{"num_key_value_heads": 2, "head_dim": 64, "lr_mult_o": 2.0, "lr_mult_down": 2.0, "lr_head": 0.00785, "max_grad_norm": 2.0, "warmup_steps": 200, "decay_fraction": 0.759}
Each number is 128 + 32 x the weight over the matrix's rms, rounded and kept within 0 to 255. Layers, rows and columns count from 0. Numbers have three digits each.

# layer 5 MLP up, 320x128, rms 0.164, rows 182-215, columns 64-127
091126107170045166158131170156072135168145134158101117115163140126139163128124117133130170148110163099160147132064108174149163121128142111169141121106163105133122192118131142114129113141165109
153110065088128146140137164113143149092129102180070093152184120135099107193084127178107121152154162128121155085143126071104129102137123115170160125146131092125175131098096127105157096139119115
136108119178107128151112033169191090093104099086144111110117130086102087175135059114180152097123175207083123155185143149127114145100114135154078134156162140167062070111123190096109168086129152
125176147142157107116160132083125152111148167144133096158124165121091105104149187105155161171148127135130097181173146147090167109173093146093111162114151117119131116140138181097107140067112102
121144102158160069143160105115104088098175088085119105136135099142141109180123101115110131134095092166208102100149112095162137154141104098169170138089218177124124132101103125114101096159130068
143124167135097104147162119142133168131090131094168129172099130116155100134150109071151119131126105133172138152121108118138138106127104099097095163105123142120135085106126130095127107081151136
123114146175115115119139101137160116146147115071080093122115086100086127168116126087179052120069111084125155130129149139128104082085117131130110172127110127148121094096126212123147125148061136
095117114128103140159119179072156115145154105133153141085103152110128148154143085122151111108130154101161109120116098138128159141068092164138121156093108177164116089094211148183156089149079141
125064118139138159119141135155138082108124161165134148154117136075111151159116154096162136144105136079135130119162130173095129119152168127179085132139148111130139083105180166193097179120133121
152051155129088173150086160164114226095134122073106069159136106104114114113134159138104080149122103087177067154097142132172108148192097078095118038154115045120146112156110159167135179157105072
152130139103082156082110121169113125138136150109111173104143147157075044198222160112132166106041090144188140200124153120150130120128124143158088112114149123147122105045120104087128169138146081
116128117171183113175117144142112166086184160148093113147127106113096171135120103198109126112082167122149074109120144139166098105098111169144119165130155089143155123131154083095137151127114101
137103117106139120153183134099113082183181105122158097143081104051114109122103090144141126158160145133123121104131146125148177142158143059090147074136119118092088090124094131137133071179190099
121195177143090140147133085093158182146074102170171109090119168114104127105097129167126103100118060129092127130201138159119127111113196204191090148147112161119118149154193110133143101139089141
101134148157121133141195150163131100123142126141168101112167148125134104108121063088120147161128166086117144081133092116147124138150143178156191116121124092148113086113106128162089138153114153
198098093118095150144096103143103064132157100098157131133129162145145109102131099105119171162158152164099067100148120147094120083107156112171148145119153149149093083126122131152112155091133154
153154203148121160103125096109115117108218087115112123135154168116113231078115134086202118198122176100196140091062101110089120099103133160155093136093119102142191213122080156135139165102113155
198073171149126163142129130090118149109085092121127094149113097120107108088123129109144116086168107139181108132159078143174098175094116073097085160144130136128165117129061077116139127132075152
099136157091072131144125117081116113174158110170166099124161074166084169131185153120142160086145128138148149080134167118116165148100180081093130168093162137136117132203133130140151085110147130
109149124140128168121161107105116132113089122129097115197122096135129163074155132124131184113166132175094119133132140092103100173178125136083141131134149154115139143196171110095152125120161136
126128187115082101155117096144089123125145162123116091132144187140147151103128159105170127105195116122122148126184150086109156108127205138119134185132125127096129142196105075146134098124141159
208147140183087134146128103066160084110076118100095113135134131131167088078089107111185143083159153115176113083150076115234109089119080159118125105120074144148132130185086172097093107170119122
125105098137146146151110113113152132126108153145113162107105129141055130157147128104076153156099148135110178169073142141081119161106116103094123161103120118077117140082134151141144124062032164
119146171155107159099178129122147145156094159206126150147148181121140176131121135168180095154135137082151140097137124084152106123073184096131130161190128141132100063096129122107169132107187108
117062117069111173143153201129089092140145025111150100137141104151128097173165134146108119108128135122157142125131117131086164124182172120138196027180162141076119075105131103108133125143180163
169185137140151135129058159077213108122077116133146095129110142186158178145192113132168159170074118132155106170125126102149163206093068151095080117115130112113124158130077155065200142103050132
100123214111096127153088144135137185121094127129132087066111126125079136113101101096168121158163069157076136149124114160102104133142146172091076150117165136172161092115120134131170128169104135
151099209103219178153148165157147085154082067154109136139047169106110111128085184131140150159152123066088163134112135144151149157092110136100094107098119088107087095180110084085189144130141200
115111101175171117120126171101062100171098139094055145219061129132129121158134145162207108110098118114151124111141124103144150092123080090073138093086158131149136123146169127152097111119146115
124128161113164075118135179114154106144114098125137161131133156113162110112168093154153091090114173190117116060165101164072130112189113064116116099181122065087109127107134088128161118143152108
148127105114161100130129173154135164158123140080115090146211118121168118191153104152159105143127151156121111138116111128201126091129136069148142155103094214133135176130185163120154132133119119
183134127162078089152057096085159100128146158145103118125130151108076100109154098157096115121169115059079131127157126137171140123140135152129128102156127157114172170085135085097106154167160167
138141140097152059168133119118076114139114128175141137119137144114183176119099133059158099131167084129118127151139146150095132158137125120131087108142108102114123105112131108148153175092121102
104138066172102202110185124132072058177091079112102076106045158156116127098117181158110097137109169134166110101127127140130150120138113115148115168123128111145122169134165135135081157134094089
# layer 5 MLP down (transposed), 320x128, rms 0.196, rows 182-214, columns 64-127
132132084099119124107137166060113106134099147111133147097131096165141130160122135119136159084088140151130124078119159092165106150135131076135171145155110127144074152205192129173150138158137149
150147125099136089118145078143135111134139113137105102054147089139115148121111140185120137166113158097203060097133113127150097170137101141179135157090190127164130136085145135140068127122137073
113070150179193117153129139142129105133118101093165089113115147117124138137147182103072199098046126116173120148070128148145136098116204138136075093185125085145132113105125178144166155144155135
130183073126086125118131165087121168136113174150097177149140164119176101138171089147079179182139147095059105139139159123125129141128197114117125157123079126196098119094144112130093132126136175
148172152108126176091138097101094127115117125143052100153146157130136089161135190148192150111156122143072140077113184098150109141060106137174102103152175105200173149133097108091111119108157151
135110123135155166151139124179094155153166121171150114177196090173112119108163159104086163185118093113132080136145158079159109145115105143132118089086132176082133111115054114096164100147095143
217102125122091125116150106153119096110111151094130127122120153114087103089124115104163111074000118105077200037123155144119129153126173110142123113107152069120110147126094139139079136149121088
057143095097134075128174153129111128187121154159166185129144159086106131133107125127169100174058112159093128161168130105086117147105144130152152100052141161136128160034114118164132091158109119
105153126229111116072117139102145099099059110157123034150071159143127131095141112176094152112119102144109134109109137155118138149150124162103134078118172152179160136108094152123139144146152144
142090131171132087151094153127136106130068113120129125142140075123104049149098181127134082152041104080187142164166161141112144147105037111147104067120091097109101140171099124185132192146124065
118139140157134147094133094093061090164144106098141151068162103082135147088112109084123112212166165092144178103131085114108103131135122116064148147155094162132176105147121126149139067110135055
148148105109074163175130113108141115154137098128171153135087143150171080067142181124157147150234093155075102104069133104103137150141147137156102141130097119171140123107115149152154118146201153
131136225144128098150160117127137111113153125185135127110138128115097105102060089174064153125093196172139098066109087147129186104143202133133168080091088132121139125128108084106075100186166086
152183116127107156167112157176153116138126159174075092138111133148141137190132149104095061113209131122137131119111123104141128070101125162145163085126173135121128117075138158120105138139135142
121106107086144123151117125099121132138079155102126171101074094106129177140149132132108114119028122168104109177152140082102138096172139134115113131172121132101142084096149127087159126085086113
145143121114161149103103136128147166178159117152103104125131152160152103162156164138136104130175128083103145126177196085116146108100142089108152125158111134097108148162095158103166120143099116
175143124109104131157112120133183139143087150126113105139156182049180121107117086150112119160114129141179119150165086101121126130142177141140108180134176189141150052147070105083141116058155173
085103119119133125141168091068117145093141106109201115094122124119179109207114187117128148180115151104157134113124112072146135199187127135106178152118119083182161125193113122170132173085161192
148122159162186130092109141171166115067131162097112149131144192083152077168114127120131196106244096115114128152068080141149091096123083153151171099125153157151134131111114120104097124144128123
109162117150105141143122109141132100070166115095133192150151183128107145149143136137138119118136081178170120132128127136097080073149116117140184108135129155093123137188112099172153088124099126
140049127155129113150091145096135126159151124060147108117163139096129171095124078158096025132147086148139160147102134172165105161169142152147146080116118161155178120189134122117113161106057112
111100158120113113082116146126125112137125094128162096113103106123090216129138198112149125137005140093123168148164079162124148109183145157117110064147133095108150129092160136188082122118175081
173163148144115146151147101087047148124151113129117138163170179168158099132156114143126079149106139133120147100214087094149121105101195082123114097139139119152121125152116107085121124153112108
105104150100117128168140160073120096174136097120129155106132084085095145151128180115149132144152102130061149154091189156135150163081167118141136123161094157114133144127143146123084129027116179
143133136124136079089130112080174120086187107121147141105133117134120088116124141142151171140122140088187158101151161128102149112161122141177137096094144144128084109149182174177145101156050067
135144196100100087093059169148111130163171117122156156142124090128181191113122157190114096154125112151117115109150125126186135147172110136111084184113137064177113142093126116118118133067053129
177137132158108112128117117083116187139158151112075132186129103133158152104138084107088145118002136073127092190149148131138142169104201138097141141126138139142145158190154125152115131110132091
165152153088112118102130141191130122125118134110166146112143113171169095146213146038140098162124125055138103143128143196090152090144094130134060101086097116136105166138154125174118134110105113
135156110095108114113117086177137139141136082099085132164091161110195136138177189102155132157244138108083173175116130137147121123112142108095074122128130147145118115164153159131112153082105129
138129123120198156123127119126139138154092128154192098149153144141127077073135128170141150112168148090154139153111133081148099097136134143140123097175168128136136090114122160125154104062084135
104155163133136129146093106079119122118135113127119050156167112112133160058143123085097098131091122177188146114146147149092134140154108172110143157135148142217156087126160158168138123075172130
168158154103145173090099151077136123167161112144136065134129123110175140102092111142116113153014159149122166166134138134083142133090129152090116079129161092106125115166100132142142104130134097
105154119167154175127107140140112128146161084081095107122124140143068158169050153080114107135237161163117120155176084079120110139132112150127113125138093122066112128150089085100153137082131125
# layer 5 MLP gate, 320x128, rms 0.153, rows 183-215, columns 64-127
098098119134097118092137188117114174086123112138110071173102107081131135079105136145155147179118118186123124150160124127095088066075124120157105112157133140102166103130115121118192119165125146
079137179125064143189112117132158177104151172117112161070144088117154087100192078168126161159145108105131104126103126142095097142167156165158097111119069126153093173072102079148168124129146169
082137154130063155085117129136088161089105162129139171123074137082141103150165092102091098082123171109175133114184100129130144149129181121196089144097103106129111136127131122117139112085185120
136074119130162133151109110111141095160126176168102145155099054117127112060086127161137165115071161101115144144087149157103088126112088126139171132137147125173116174137116171124106115102093110
073134189127107160222145130122083135136143134137130197189150187045138048140106179064081136113073138086166122181151144125110173134140098089192089146146156123149125147178114117112141133115190153
164139174079089138134135102163166141105112100113050077123162125097129145097147120107140136092119106089162155152113102156143138120180123121130143074124108090096204154121134146094156121142120081
173104149077129084125078108167135142134116125159166152197172064158106112170140162130134144155126074182139146087152146165108132093167155130142168130138127099089145145138137125104147089092149153
120106138152101107121163119145102147072145134131100156112122077174068128105176140087109167150152120124132057140147153146097155126159165191112093155114164144119109116104148125156090114100112162
079098084090108146129117121103105130138145117098147154150074117068149092130185125118132105122048170092105121193190109127091108129103091109176142131151087106162213115147146196124123119136118127
138133149176129126144082045156173155136161125083129100143164141101142158150124139161108145118088097186140105151189178129135197123119164145090067101140149151070168211102118126146087117123118106
182093120147112130104150155156136151126144179096103167135120127192093124132126117146084154148026138052197124093089101156165157100165154146172180058111119087126095135182150136108105156077136075
094147111170168076167189192095154151146158119119106100143160199139071190157108050157102148147100100165115162115075081128154167087134123112175118089100157143114124200101104173101112156081200098
117153143146139150130060110161099161119117095211178109143122120092144156090128113160103195138153160126119160205130175086111132152135170186128090120151160114124077111111122189113074149134098107
113197099085104120180109135066130105049112117153113157097110167131127170136139159118102149098125123136127156148108159083092171117125133103108185123173150142079085174172094088104156113062139089
125136160211099162151114099149133122092172112090083130129107141178180117184101133103113147201092145125202047160102132103125138159132104073070156143084174145133094136116106104102045118181093141
124098091164116127148103136107126103136092081136172094118141124058151137158144160139076159107116174161150206144181152115108152198178149122097138079124128173191108040179138131138145136095132077
177119199169094106065060085111122138109114177083082135175119128098117146113164141170094093161086154134127170112093103098092101094110149115104071166088115124088054136137187116167102121127130120
163147159093076102108151132119148113190121135136091180137114127148100182169174157146144124136143146148130141115134154083111085167150129160108136109109117147153097145160106147154147074118186085
154145150137126043111131124136104139156146077156162146157125123135100116126146154140118106095083102106166095123128108188146096104128080151194094127185137174041107102094118192089112175125122224
133173151112121127103137130184152151129127137192060178120162133150113120146155230068101160152148134036126095128133111098067135098121046063117100140136154079105085092124109162117154166113090144
098144081099043107090153090099128103110143140132127111127174120243146138147105123104089127143086072143122093134104129109066078163115119126120081168163145112094140093111159149152210080117145137
183140137122139103162138165151106117128169111088106153148147206119111050071131122159114166125157152112123125097111140137143157153172167102135128073178142108102136137112142149129209117108146097
125158106170055168157085122154107164113158152128107074185141138140148088125108148100131106113094135139107107136165094093121124090089117097109171111117091122120104105126126091133170122135112117
166063116104084102134188129089108173090105142183107108151171130126134113129157163140134136092062167124162054149194151215128149132120142127195109123142071088054135152128152100100146092159174136
111092133128144128178199121114121117136153070150111101157161148111112066119100063075154126170134097156153174117113097115148147121123148114107134108132147106152139159092171170136133098150150156
120155126121113119111079204114181094122175164110140167159121129151110114095126164185090141115135137096164109128095217147181142101153149161164091107118139104141098124173179181054112142080098083
130156132151129196175157092139112121151117121113093122152083092121080063105094111126083158117082106170140127094083133130166187122106157128148174021139130141124093138168111080121140068145142136
136103103136158057159107088122114150092092132134122094209107191112154081101133235086103110135143073166089140173107135134095108145121118108124111158110210104151119148151130136153098141116139161
133107177195122114137074113094105103088176162159147108077148099124135183144163078098131067184116111138113166163112127092163159077120198130201088136100134172137133105114165164177094112168131145
148109139111107102141158145169131158172109121140052145180172147146119122093121113105126126121107149107184121147127118101154131148120089184123191078046082164149085185135156118098150140132056100
143154110082114129092138134105084163091122167130121074105140138182044118128147079053138134139126112127165074104143091127138053084110120112146071130148092135097080107114137168110145164068097143
080074139155118102171151067148107093130112097169036132117057116120132106130181100171174091135132082084103146118129135159148085186136107146127056081141137103125108234155135167151158127103107088
087088137163059110085140080126174133076105122107081124093059167113132166122116124095062089114092107146060101122095162177170099131108083128148159066111076181114183135108097109111090146133104107